config.yaml
num_hidden_layers: 8
hidden_size: 128
num_attention_heads: 3
num_key_value_heads: 1
head_dim: 64
intermediate_size: 256
vocab_size: 563
hidden_act: "swiglu"
norm: "layernorm"
norm_place: "pre"
norm_eps: 1e-05
positions: "rope"
rope_theta: 10000.0
rope_fraction: 1.0
qk_norm: true
attn_scale: 0.125
bias: "none"
tie_word_embeddings: false
parallel_block: false
init: "uniform"
init_std_qkv: 0.0426
init_std_o: 0.0087
init_std_up: 0.0426
init_std_down: 0.00753
optimizer: "muon_variant"
learning_rate: 0.0125
lr_mult_qkv: 0.7
lr_mult_up: 1.03
beta1: 0.9
lr_head: 0.00617
warmup_steps: 118
schedule: "wsd"
decay_fraction: 0.603
decay_shape: "cos"
final_lr_fraction: 0.05
batch_tokens: [8192, 16384, 24576]
max_seq_len: 256
doc_mask: true
z_loss: 1e-05
train_tokens: 101900000
max_steps: 7114
dataset: "wikipedia_en"
Each number is 500 + 25 x the weight over the matrix's rms, rounded and kept within 0 to 999. Layers, rows and columns count from 0. Numbers have three digits each.

# layer 2 attention query, 192x128, rms 0.108, rows 0-191, columns 0-63
512473510519477502502478484504514509542504480484514474520535489491484485517499515515479499511503490535455511520526464493502487467541511521526505501500517506449510487523498528515495475495525497
512511468486545511516491531484483493476520488512478489505506491500517511506487499498472537498511497491518521493520515529464506537504480476499529505500480511514478510481513497460481522477518490
529517509540510477503538517489502494511509488476528494503489524496497533448492471498525529515485484442536540498507507531505512504492530536494506486481496528480522496492485468505479501498441484
452473513496504487496498490531539512508516473509505492478500505490489464506537485513507540547489517485476519525513442504474456511466530520468505473487502538496509483498515498502487473498480501
492483497487500515455486487520498502464487483483489512514526497497506529480495523511496494491538479490511474525500491493526507533517487446468543492534480471507439501494487483502551486528506508
474486508504449477424535486487491474504516503520531501537526494516475494501519480452484558505499511479452526532506470529512487477503509514541487493484553499517503490486468487495512519512524486
545540478522508516456505491482483510539516503491485495471484509513526476526482510527493469497472457454535520478515494526507524480487502498482470487508504493535466519464518516454553490513437519
491501441512513504505535513492460496504510483512475498499472487546468536518481525475511486503469506506511505516482522511511487497524505505481512452510492544495489518459497469484526515520516500
500520472489473514532522460476511497533452504532505460524488488524487507523484481473525505503510529502502504518522523528486533483490484508491512496508500521502477511513471477520511497484476512
500512540480528506535471483505479484491523537526546543525489480474490484519526494503508515475472469475524526498529472503450486467465473497473527516498517497526482530465522485484516489453491498
499503508508531471519515522498473528500475504483488529452482511500509528533485514521535486501491452552487485518515487492517519482485517515478515477455465444524514471506473532504457503473487471
478502515482534530495499499544524474505478485509563520485484518490491456464491470497531498501480492529490485494506504477491477511480458499476536463498505501479477452477484484513498532519508490
498509530489502488502495502492523476483523518513473476519516495471516497507505492499493495487517510504496451492485507550472466505499496522487508479571530470520513547544514550522490474444528485
506480471498491467506540466486477521494522466472508509525481514466489536514525480494512488509505521493511520495496494506503513494491508529520539475498444486520467506513506490501507462510521499
488508480531508487466472511511483520465495522517486504530495493517495525478498500499477515529519486462561468488493473486477488464526503517536539501464528485540518531536475460463503465519502501
509486468481492488534534488515475504481513504498501507517535453516523505490504506488498511499528514488504524480470511531488522532520513533498456528520505536503516500463505483461500488500484495
539477488504470479524448462501476483480459500522470544523458534482488514520514507557483505523498502485462477515549512475505542503527499520435499485490505503504495479536472530527525495526484498
490536505493499511467525506507517481462512495516500516507478512500526529484487475482525484508503456471488476501501519471465520487517487539514502490534533477495497474457517528502496499477517489
475492450451518497500429491504553466547480496491474469530552472550479515524546491502456464516503484497546460510466473469488564468539491518490478486480460496512545529526479493427476525503455508
520477502523469461492491528483477521531510520526528470434463517445467498452524503492500449538538499461580516521513536471520542515476513555529512532495531464504484522498531502512487468539554499
487507423450491486515491506537485529473478493479527496522507479549511489470516506514536487507491498479494453561477481518556469511437486477474489515495505500491555516545556504433494546500524508
510505497528440528508566493498481523498477493480465524457565480514470519466469514534520476513506433477498453491517473471444513486513468519479520501500484490482542522499457528478456494499461529
507574516491494495475560466501497478479506459493488494486534462483484496460519500497496539517465465490501494502503488514524481518487456556528517466499476483493521532475467515548470560501505539
477526533455496492491513480513546507518470510493509540486475500507477508502458541484497508528515536471466531457490501519497454528492503526469531503531509525443515484470583534472529510501476535
484500446488506479500488500557514485504532470519460519467484527514445529537480521558439535499525511501515472521484430559454558526442481547463548517526518500470519512481527491487484451507496494
518464473538514511519485539453479529562528507517491503506481505490507500473531474509495514459534500493488499531492477453483502542515467496514525542484472511491475468474487513463524504494470492
546475441548499463486529567562481544514508474482480475458510521552459494549508465501461467470519521487525485507496481509497493518471547529471523526508519540509509450519489505506513530486492449
501553469461529526446473499522562484556509462482455468491509538455507508470472518509462498486510536498545512508479501483529514512531511478478533488482467504477519472479498503544531517479514472
538487515486481494526470525496471555467513503534531511505557531422505463476513450551491523536504514487535489460465520497487480481506465538489495481499536448527488548561517503495467466508451535
486503458488517508528501483504485503530504457495483538533437493491504512541497546541474475518522504532473545512518479479460493530518500499534496518473480471496488499527532488523507500473498473
482486499463518487511499536508465492516511495485475503504497513473504517486515501462557497531563476466470501503533483522452515468480498507523516530506491514460470477508503500519500518503490503
516548536569495505485457520490471512521470527482493479515512477499503472509506511477497507476466505463527470516510480537510481498527533479519455501542552490499490463477470479499462528470533499
509467514516500485472519494521503526496472524519509489511485450506488482540510514531513482519484484482520524469516487532487492452487482499505533502514528467466510516463453533492480497452543494
507547475511543521558510493485470459501490458483482478526531523490509528495479483474467483487509510488511502490487487486502542513524506471490471477512454512534494504488477475505513534517527464
519537534506473507509475510486509485524513498548462493488502513520484503526499520506485459526488504472463506510471492491493510486499468504445525514504520508498548517468490504478475517500497440
521497509516504514467475489497504530501488553490491488522519512503465518519489521482495477527532532515467509492480497557497528504517475506513535493473521511497523515531472531495522538498494491
476444520519481522472485485527508491519514513491529461494535471489496467533499516498496507502473467512512476503515507513486542498482518510519505512513490494501476501519505521468527501467496530
492519462489463484469542521495533468499508483491469489513526485499478522517473487490482483534483555517459520499528467473498527517490509480506515518543504528521517522469504551503476497520445494
503490532501495450491538487516508516488470499504510492454504502483511474503493504476521540503501505482500531471480532491515463481474488506480515527518501488468506503522491509501502503475502503
521498489520527517487487490499519454526504499491512481493518509511505485507536521502516507521459474490472472498485501513478510543505519474448519503491475518531520454521507485477475508492513506
472553577481480498486507515443503514505461465468521505491511475510506468471519488503518476494475487493520545459527496490489453468471523459490506508455470498503524540508500471485503492492477487
512505519498465505555502506502509539516456477489494468482471495542500496460491513514530474493530511500488515507484499508466488494449525519511489510531504506492517482506515517435479479473534476
480467508533475535513492462518523516486466502528491521494496470560521498455500497516488499470495493524455515504566509531460492491490539540498485483507529511532489496502496530498478545509513528
517481502525470495515510518503475486467498465476529457535491491505498501491473508489515501494540527488521527484491481498479508502479501515528511488491492477502539504495506479528527503493494468
467556582506560490495485499520511486487465547502528508519453543522470505484474422523496513517506467480488546506522492516526506444505482479513499489492491499484481486543527481476488506489483491
502455517492511494465483483500497514521481495487495524517528446476495481468475479478496492487521514483534493490474494519554495501519498486521473515474522506486519464503485530545505490525478476
483519496560490525544510440485518521522503511505496472520485471521505520499470517528509492484486521516475522522495514503480479513517510484480500492508586509467451539484519432468496456518500509
481513519527462499475502534483476502457506502515497489500503495483478528474435514504474483509507560494518501496511520520485477530496506517544458484513511500508510489512473535475530502494473507
545480507491469485482522475456453547486494435527473484494500488450527548561580482490486490497489495496489502467461483494459498514524482516511538481530523498530501548497510494557455533530524503
510535546472490472489496458535516511526496502505517526477496480494512530486499473530530533501493487482514467461516505509476531508505478514485509516493493477496481520506508491489463497500525508
482483496522508484484462465519567510472476512475443504489469512502448518538465485524571511496527508481562443517475489467493474521490507495495520507504490547479537528529499509460498520502498495
521497518461508474479512489481462524496524496458472509497500485461488527556518530453504504484507500544505480519516518493484534469504553489528505533524528521473474443548504534525506507546488492
531491488485495531474510500524526504544511450510539502508522465524514486525464492515504528518486512521501506534497491482503539519466498466479517445503476486477529541431510496523486524493496516
488514500493511530517484500524489470465573434498496523530530530449502515493472493448492516482519478484508499484528491498484493463520459498463454560512508478507495516510505494463482469514502527
470541522500522527550573476504484538462487524514500539499505514452479485509491486544525485509467480519506510455469485478484496510483467526512508450479521496513518533494518533495485474489481521
502487475475517477502458467469540467476524491508537519507492475466490511463500488523520492531474470490502467515498495516459498488502514539500545513497520472516548515503428511494532518514507481
536476491400503471538497507533498506500470529493506523513516503504476528481493509502489520541502459501520461515518511481538496554503488510465500491477543430522487483501477523487526526494495499
504471500485517526513538489471496475468482496478501543534465510492539497497498500483522556541547511479478513516531489449460441506541507533469534482474529501489533502488524523468502481496467490
492483514533500485543514506521543521487444499506467483518513493508533510516479518462544494476506468517516525523524505515509438502502459546518516500486469538475493517529478508508504507507490475
505489469510468513499473497439450529490523509483517481535480533507532453528507529545479548438538513475467479519491463474503548525484499541491530497487519478460485483496501526448537516523510506
478499527499526457498512532505529469458489491505476506515563511486532525505495517471500526478475515524528514516489503485537482465472514496493468490525497491498466505507505463528493471484516473
520487470487471503480530511503499520490495502505472552482493472474598509486515499518521471507456481469474523495474506555497476477546531514485477496468464520493526473547567496546533565501414542
477508582502509477487588505494504449507484476512565584557505529474459522425523500475566510491505543457497530430422511494486446454506485476503538526490499529531435486489533544522445472500515466
516512534545497498493511534479512479508500478451522458533541485496477504468481537487473490518502496494500548497543550467519477500526486503500533476478478500503490490453487496510507520523504512
482474511509551489509520533528505514523487505510480510487528503519514484504484522498527519504486497497487514517494492439501491524510480507465485527509457490500458468486508500476498511474501519
529468496495513522513532429492478482500501522549517536493464505504495480515525503534481525478514507498495492474490512515471532487466502483518476522523564494492485507494469475492499478518511493
514538512515524495475513498468510515489498472500498470507485498510501527530499512493505491505467504518470522487483560492505508549488479488496456505534515513521523507477539480475497526509466489
503516517509499486516526498480502490531492495527551525481500505496457477505500502474530514516514493446527489487506456491498505462530483487485488482497470457518515470494497462495567500519505468
538516502529505498490549512496492468484528534509461526479524486477530555494539483497457466476470470490529513494527507478497520501458509492514498474506539470480516509545483498489491504482481511
470500480503464538511478525522475528515495488516488494477505531542515500536461525490493481465494486506496531507509509462477478511490533510492461491470485537529548494471484496491504512513534475
470460480494527486509494531510501502481584465486485515501509488492515526498504474509503495522496490526471481487538501454534536469508484504501463511519494491525483493487523546523508497491451492
530487458510516500526540506497454515503526489516501533510496501490487519486516480447518514464481501528491504488547512517479521485541510503512504502507487538461514543488494497507535473506493497
492458476495517518508529503518483514496530494545525493496537501515519492500520511517526493502497476505523490522507527487495506529475530494487483469527546531501513504484530446524481454456480495
529509471488495505546494514522520500495453484527505502484456532539551471482508509444484477512491493480521481470506482523520494542555469527517510486519468451475520475546529466496503489503489472
497493518475526524475527476490497529540465550508514506462506465494535461508513527482498530477490503513507471514490474460499508519484521493498538491504504493534481498501530504518508485507522464
538521486507533458455520521490450489521500494506508516527435456472512501506520466504492478523494525515507497473508523467524490469481510464510511538522538489526473507484486472514522517491508462
534502515547501481505479484498490488532508510495526530476496545488514531468516512498484505465515496492517514512511509518496543502503504506481505526522500489506489537528488491498482470512427495
459494495525499523514510481512490499509520487483491439508520510510479515527494504528537490484506512532491465503462480536518530540489476518520521482526525523513501471492499489511477477503525462
537484504502516506532538504483498505483507536458511517503511496510483488490490441497497515484530514468508490460511479493489489492538514477592478494506512485491480494507487482495465516464460494
477534483532497506499526508515480497505534483495507448510497495503490505483491512502477506509514504517501499479510505503471484507513519498488514493508477536481534497486501480508509479506505512
506506530482502510490500513572498480503522476490482470529465496505491507474474510544537454499517494506484512494528504521507483503448486501488501466490510488496515471500553541486517431536467532
457480484505530498473547506509494445506504487536479503502466511513492473465453478515516500542523490476456515467518495514521478522550532514535511495462545500493509479496520530456479505515477499
498498509529517519502532556521449514530507529486455488512493476510458501505512471515512459521515532507471486487484492504551471503473538468508565516423480500517535513457518497445473495498476481
517498499506578482499511491516490527485534521455506486499500472515517522538525539469493495507481513501483514474458441527560470539495510487505501459536506518509508466521473550504464514443482480
449537491521499489531470526550493490493501510510496475480488491504530489508487463537524480548496502503471503482485484490490489513529473481488494467495465529528483501490518483525520512471537442
479444562456454485531490561499492482441460513450524513433480463511543502461541510477529521437469531514486493483488505500487509503502496492463522467503490499467515523526540486521487516483537478
522534535504464532527515522522467485524522468502524523513491469524460461557481522532473445529510443498492519520483527478509506491511507511529487526512483558486462524565541529458455466510491546
506513468497454487470514461467520497500532510541492433476541452506450493498514512510487463499508518525432498497474469506513477493515490521497495547490470497524526496499475515496473506463495494
478511482454487548518469499501515506512433531509545474495533516481482495533441521468497531550401497502535524487447479520478498503482504478504486492493513495497432458471472491489523543449501558
530497475508490498482480476534532488468491515528508490466510490489479502525513468495519516519518504514506515516484527515545454487485499474475470496474475492524492535472484456514477524512477485
455506503531489524515501473476491475496470522471499544486527479517554483511503524465487529516429476458501482458504545538510482535520512499500473501513550433422552503548501501485537465490434515
476452455464530538479473496515476473512502517486498459481496504472508532488499510546502451488527464503491514481493514474509512505504495508473518488505491532551518519509477435504473482461522466
555515513462489473515474461485502506504450541570498494484463492502513487505489441513539512523492498523482496510525514523493509451515499521478511532522465469511485542456497498481510500510523492
495503509502548487506506493513488459539444533559472454536499482461467514500515496529502452495493539499494528516480536514508528511533507514510477482487521515504525531490455488512517513543456513
543502496510474509503475469510517492534520520534479527521506525487517525475485505508511486506532543517498519515524474468456479500452502495516513495535501555596546451497480474484491506484490445
521506497521531516503540538518510512459480552513503498534474511502484521534528469537521426518516501501510485514505492484516510535513502516502493529498481541482484507465460511507486476528498485
480446526507484500496511507501513528489478517505531519499487496506482489467455510498549540556460511519490517519519508477492468475481500513508534502491496551538494548509470545506499496493523551
534526504453496501458513511507491521516515471511483473490516494495486508541485545511498489505499468439553493550490499510490493518515508503492477467526494520514506497495496475550493506510517512
480518470470476515507501458489488526533530540508486498504518513499476494499505521451506490519474532533457515474497520456471504512476500498515499485495495489476514501489496481423511473477518482
474491541507538512446496502477479515499469484483512523499482513496508524482541536490494510492514498482496507498559547469482523529486460477519471482515460505549499534517515477484487511514483494
474498552496489484541474498496517519524529490500482523483496501516507480514480497505466455489506507517474508472513525473498514521496489518534476517516501492505484437497498513479460491508505505
491493499496512475505471499479492492554509487552521498500507488486503476510507514529527475522492467503484518492518503462541525503519529492485490482473463526503502481461495547535498516514439520
506512508477497467518490515545520541470467512510506517441500534499493482492492509474518465473532507520479485481505510473535501475518456485500513531530482502529486543515519541510514519464466500
496505515510496494480531472512522504525528452454498534507538530529486504477532490512532476474501435480507503507527486504526474580513522528486507512533502465487522488476485457451482454494513525
473538486465467519516483490493574523505502520527511498464492517493476504476485501501511476513510491478506500532518479550499483508515494484478485500495460538526531513543493494511457531508468517
536505533492467528471506492448463459499517507510489500548474499530493458536473521487468501484510522481488478484523513502491527516506501520513506533492521512546484547521541505483520524492501509
520519478458451496493528501452500532486492510516494540528475474485476472484488527507498502501466465471536481528560471536499470525474494518472499504513523524496494538527502456540529459493542496
507496497507515497492523520501479503533499494508465482497498522520516530516471500504494510503509499518469506501514498473487496491502486505498500471512530513509528535494474487455510526523498510
453479499473520509509503474521518533534517500503522527500512524549498544437484471510465504497512533509480483493506542529526482468495534521525510519499488528536463538470488526538499491529487493
493558501502509494488506507508510470522537516485487491529496547477484487504522515515480555490476477513515484504476497441485490477481490472502498504514504501450515460510489483522472521502508518
527507512476471488488468469537488492531499504496533497537486469526481471538469478505494502488529528484540505523495543526525474491480490493534513500473516494472532501509484504470496504509520524
482506526471523541519492507498448507491507548476532517526501491481504523531497520473526525494478493491487509481488517507456496508487520506447499504484501440492459482479489503484526501501456520
468495470464513461503531505513505473519514516543495501486481526508480548537527498508502515507497510465547528505489504499506472506452460480478540542444511505545524483489498521485493455525513462
496572525500525491484465490527512481469504531498498470489494511520497471489493477497469542464501551488494536487507537485512519508533478528471460491488531500494474474541480509540515471512450480
477529519511514520474478482509496549460492478543459507488484471453469503512498518477530454499501509512511516500517475514494490534509507468505478510505506532509495468473505497476486505480541516
503522506494546509522490538519548458444508508469550478485459500447537498511509472517532483491482486508528467480514495472516505468486535511502462463501520492490480506540511514525487479474519496
479526485487490485541515450495534558486500498489476464509479524501502497494470475545535557478493483533517530484528509507562512469444522523461501555502514497514467497521483445525532513494470545
495435481495495457530537492523492507497470528461500483481496531519466482546496516514462497533489535527510471469534519493497484543464468504503490501493464501523524511533507488455506503476483527
518534500514484429497509532496464542475474502503476510535502484533499497528525487482465502474529504510515479459489519497554546455529538478476501477514477511481474460506520498515503491465526565
461460473508501488522492540459514541451487513512525509520508522502480505468485511508493506519520492480502477500474515496536498484512451523492480530516490512473517489497521491465502489515511498
477499487485543460535508524522491462545490510519533486493511515500506530505493507476503493509518525499536498501491476519484543485493442520495510524496493527450457507525503498521527512523470480
505499471503531463479480509518481508509512513516464509472543494513522501505486469503537460501598528505528511518522483482506536493518506440482530485542529510492511470493475495491495471487474491
467512526466516582504515537546487492489527521492481507460479541463506507515505483481535453513479453550493484529481476475507511546527518541459477436463511525458466505482485498479498479471494492
524514498489503503493526472510492481531514463504513511517466487527515441487494492518563496473478528544488535518517526500487499511500496526516531485495472505509521503493513508470540521463477503
518496490493496488478501513498476529491500499528483506494470504477475513471497515532467514493529547486484512494503489502503502491527499522483474526488482506491484496554526478528498484529520520
523497456498522517491478489467490550482505527478457477522551502525497480493526473511488467470489507518535504468518464537542490499481497514505467478530483511513464505512532494509505541466500510
458452531489486472545463469506414567484504487479588558495494530450451471437460538508549571568421460500483478435482542530514486468500471518456441491454550435498473502518533543501464483462501470
504511462537507484477581464525503498503483492502462490452504513522496520488521514525489486507538507487484445482499518538474493517490522551496504530450500515505495489532481474499497515481489542
500513530493512522510466504508530494497521474497491492491483494522517494484479505517479479494500503502493516491528475509519511508499518521499510529476482493511516497507489503491504468483492502
504519517525519472504510497495477475483491491502508490511500472507491501482500491530516491479489482527506500516504530522490467478525493503513505484506512485515494527491461537494505518536538522
504473458486519514496475539497451499501503502497500492511504506504511515517501504485485506454521514487487478472508509524481502522501517477489506508485532510508506476480497498528520472491485482
530506529482516510459488473479506527497490486491498453515532511547494505502482512472521513521473520537507478503492523468495521483503519480478492501501477494513481489512461515483515526485493498
489539499490503518485507508520506486514505502482512522494494510510494478503491507490523497508522508488500481476518454492508487498503497484513483495512539516511540492522489492508507490498470489
503509468512517499501486498565520519536509464494524530534480524510470527492545521488485490490496474486499489471505499480461520522483488473480504470465501511525483454492504480476556513497482467
506487510498486492451527503497529500495470530510465497481449550507512521538499514490501512489504505459526524498492503525526484488492508520516468487501506494495497522522498499507466495504526471
502525485509483453489499531518507487521499496539493476511453534495455509510514514528491515489489516483518500486484482519521489521528488519547508456490492514496506505489489510527487488503507459
511466486535511518526515513487499490441491487484499521508483531500492522500532473508487498487492485491523513518488479501495522483519518477482499517523472502518458488476516470517489515530520502
482486522513532514540495503483493541464508478535524508486500506491509517510511500510552477499471497477492487487520480458542485506547481468498502486528493513493518559514503507457487492518473511
533501520556524525492510489532507485465492473492509491487506507464483485456540496511499474513536450496498494476486477474510492484528508470461510482510536487509495506497531459500500491495497488
479499469487529466510494517487516496463502482526507497494518513457499499534543521495479518513438510536532500493517510496501514515504490529488519499474472486509455485527498505476501524506538506
480530492485437483484539522507534514498504557448508458527538546494514541513464513481499524540517510523507502523519514462499526487507503527476551511529494487499507475471475487522500491485542474
521494487475521491507511543522482485524462503541500527496477500472555544516513461522469506443490513495527503542471497506497530519539515508512471487438467545480484510468474514500513516548523464
491537545502499481486528483518476505509506479482498461457462462523517516526454503516527518537474501466518452515464540493557472491491499539503541507506458475492559496544488459496477498503492498
494523460498481495520498476497475502488501453498504458512492497568499484539484534503505501478519537490552518503509484507451506532526508553512470477482511539469513549560491463465512472505476487
500472481530484498478466474469480559548474448497505482479517468512560521506499488504452445494519502532506504549512486472557551445527492533504494494476491457494526515474482527508544482453429504
442532444516509522511519515466520427476442474532503514506528515517468445471497499523560531485471482488496519468484531539499498504479447502525506535471538481481447483509545498499507492510458474
522516506494518497517469496473518517455500500481515533515471527467530487534464524505554462472515530547508536528516485484500535537472504512517491489521459506496488495497509450480474535531509502
483502495478476465498478544503480521470491518505497519527548519455489488508486463546500504485481521463553494513501473485453496454492512512542493472533524495483528549466558513495503529495571474
505521481516518492506541473474469445518501486518501465474505485506424468507500504490504466506530500485505492498533498531508465494516507492484548468442537510538577538482501488567486549502515487
472482506475498498514466489504459485520525512459492526516468528467490510524486497497537537503487559492514525539477475466442481522479505491463517458513530526536553474472495460454511508542483524
562513542506480551481501579515503535474542502464523498435445451488475501501519536504418528534460469532426483500495505492518497527520529473444487492504435517488517483493487525499517541498462462
488487501510525496533486487564510491512547468473515474467474469494487441540519467450503545538529466510460505485463540498516495479512430510514505533496516492473570494450528518459514451480521476
452555495520542518492486491509502494555458487492451459481434500516503520497485422529498452509557533461505491509493438502493527464578496474481511497488530529537557495472501481554481549517549479
522494489551508454528471507531499453504488488507491495499459508523456509487452509569506533488547515503540509475521500514465499487500496518475519503447525513468517497482454513518502524494554499
526537392463502538557425491477484507524433479487420422492491548557541523486490491538491471522521531475492500570481467558496522457521515438499527474498503532442497501542489454572497537528487500
517531507492572531543457524460470470513505540493496502506512537480554462480486502487450549492473488517498496445496459474484505497511524533485505496506494491540475515503506560529465520509502511
463516473546455515516480505557516516515514489484514476462520467523539440522505530458481509495477480482506492516460550513534500478493511533469561491507528542435441479495496453526511499509527529
486529468493502472497546498508491506488526535467540506491506469556535528549553489438541471524534524428536526495527504505499505500487506518498475469510479456518532490489505529417513530499526532
494508507499535511500504474474480465512533485574520540484503554469501504548480462517497444477495502493517466508479504507514519494493538460516449512472513508490489460532524517499471529557479482
499489463483514567521509502503547501502477482517475554501514490498481496491508517503498529523531506474489448527466427519537444565486503468494469505532527487520497519502495485485507511477509462
478519497469498463521493519530515517508474494493531491459490507470498516485508512542504494503476494482481519481479517525495527494501518489505535497479482512479528473521524483504469502500469490
506496474531476506478517502472489499495525504516492516503489491505519521524519508488476479496520477523495513490497491525479503511510492500477492472542501494523494483511495489514515514517504502
523496501473542512461478497528479511524514509507513486481523518506541508498512519468512473459509525504495519500515536494477510502508477532504497495552503504504494516488482464477496521505497519
505468527511523522542487506483518490545521482506485484503487489536503481500482500494503465516481509509460526499496509500514527500467529483499500489492481496485484488479491515509497510527504520
509486530509491488494509487511499484489510494488499507506487506481513457486485483496518495487494516466462503527500481491526503483472510495507507538497521508498510494509518522518479463503495492
508473535503520491511494509492513482523472504540478496506476531515464476474496504491484465505487529498497470518504487483462490515490505493538496495490524526517531520530492517476498517529497520
490500496495490502498481463487505533494481514492507498473519512512517540501456495488525490509491490481460522501498484477526504503528509507458509537538484504485474493484518531497496488477489537
526477515547496508510482518459467486467505495518482516444517531515500506498515486507517546534500488445497503525468442459517500512524482494506501527519472515526412457520530532527477522472481478
492486503447509547513494515493501494505513519491491519528501499502550466498486503485512489495489501513518502486491513507539500503507482492507471537509509469498518528522486536496488516481487502
499510488493466525461501486503500478502527509491475462530551506496464492492497509483520496517511511526518488456500487512506494506471505527503498490469516504481512483496530482518478509489512528
544483531518507483484532524487493483454509479455528496548540524528441487468538488471530479519481512506493514476487530508495492471503502448550466513467512479506468478477511519486504491493467528
469485460512460511529465511478476469528510508466520509506456523514505513512483503509472549523512496547548512511488471528512543518467472500471522506496540500508501498464499469522477484451537512
553482487537518555448456492522559487486546498488504464477501518474508506468532511482506495475471482568473521536519559523473462502492482483497511528542499495506489495542517509476523497483524489
447517514531470533492509490483508475477512507521483523459479518465461442505478541495536489514485485522510473490464505473491507504466482500459456481519537439498503483510475491505513512508489513
498517490532511523533496495502501509485488499562503526504504520477474511475498511487485514495488540573507464446472502504501489478471528517476511467510515434536536504524489490494463486484483541
492487518516484467534508505485507497478531491526522531536465503490498496464546528505522459495460405502511528460469523531437479519464438472484482565442488461527485457474501510490498515520488465
516498427500478484483523500481502491526502490522468547476473485517510509536548490482520503508539495502500493485463455482477537515487510518521489455490515494507512512487507501530476469525503531
552489480450531514489479513493528500511475526475486509520533520486527505494498498511438533499525483496502500480475460515490486504512527522477482519483517484491546470555505539498484544501549459
499524507516529525493529528498499485474515493536469458480478508530511495540534506517525431483477480542477500520496555483474469516465485495504509528500477511451483454455492515489516544514475539
474527482504531497484508527527509530536488468591473505531495495547487479495489515493486498523527522487471509478469478481515437545492505535529498518509472488486471532494473525510523513464538524
501498455483519505527463456476457469457529477462538509457487506557507485525562500546495529497470458511511509502473478507515452506479489487556492535496497503527525469484478424564513477522524512
465466464449471477512549473504480505515521543504526488508497492512488517458471542507529477507526531561485488480494552471517485508501527496538479498528524463538499528486527487515496512471505499
530474498505487469541488489457521487470478496536553524497531540502481462497474490429492532490544483484513503495500505524497485519534524507466543492543506517454438466470492525525516492531451508
491525503519543461497474508496537490521445514476515501514501488466523455526505520529532516510484513501541513518529512440481506494475442524523521480476497436517481525517573493434540533463481501
460503501491482519475487477535552528488524475450513536481434531501522515474488492471555538487455510510484480455478516518510489479472514465497504489507538471438555482515468497547502517442490505
504504553494435477502510494465473542476501500486522524491509485513481495470478558525460512522509518537486546504504488531507475471496558501520545493494517488488541533521512483488526495453508522
534527477447506417501489525527466485453501510487538515478459533459515485545519499491488517478512535507517457473511498465494464513468466497505507508505528475511544480512519535496526467535524508
504506558464523540529450483451440506487463499515533504535535493496498487505485515487483505517505483501491503523481459476518528492527485434523496536533516476497496477472507498447509492498497472
554551544458499499499467545458456442477530498423508502533528494532496479448464509479511477521555491480498477491506536533529509456549508444496508483548485542469524532486494452523503564468502496
479461476561452486501501504517549499450490503521510559517582497472517475519522523500490494524483485506490447486452500483493486569459482452504487515463470443529477459517466547456498488490523467
513468502472420477499543497429468542475497512521557537517473548524483496509496463528527494486499494496499459539499453446511526486485491483508493533504492463485477493544579564488571554465477495
527530511519519534530552507504491453497474507515489524494493479478492508490526472464461480472491493448466505503519493493504554475522535483499503526483496493516529509517506506520505517508451501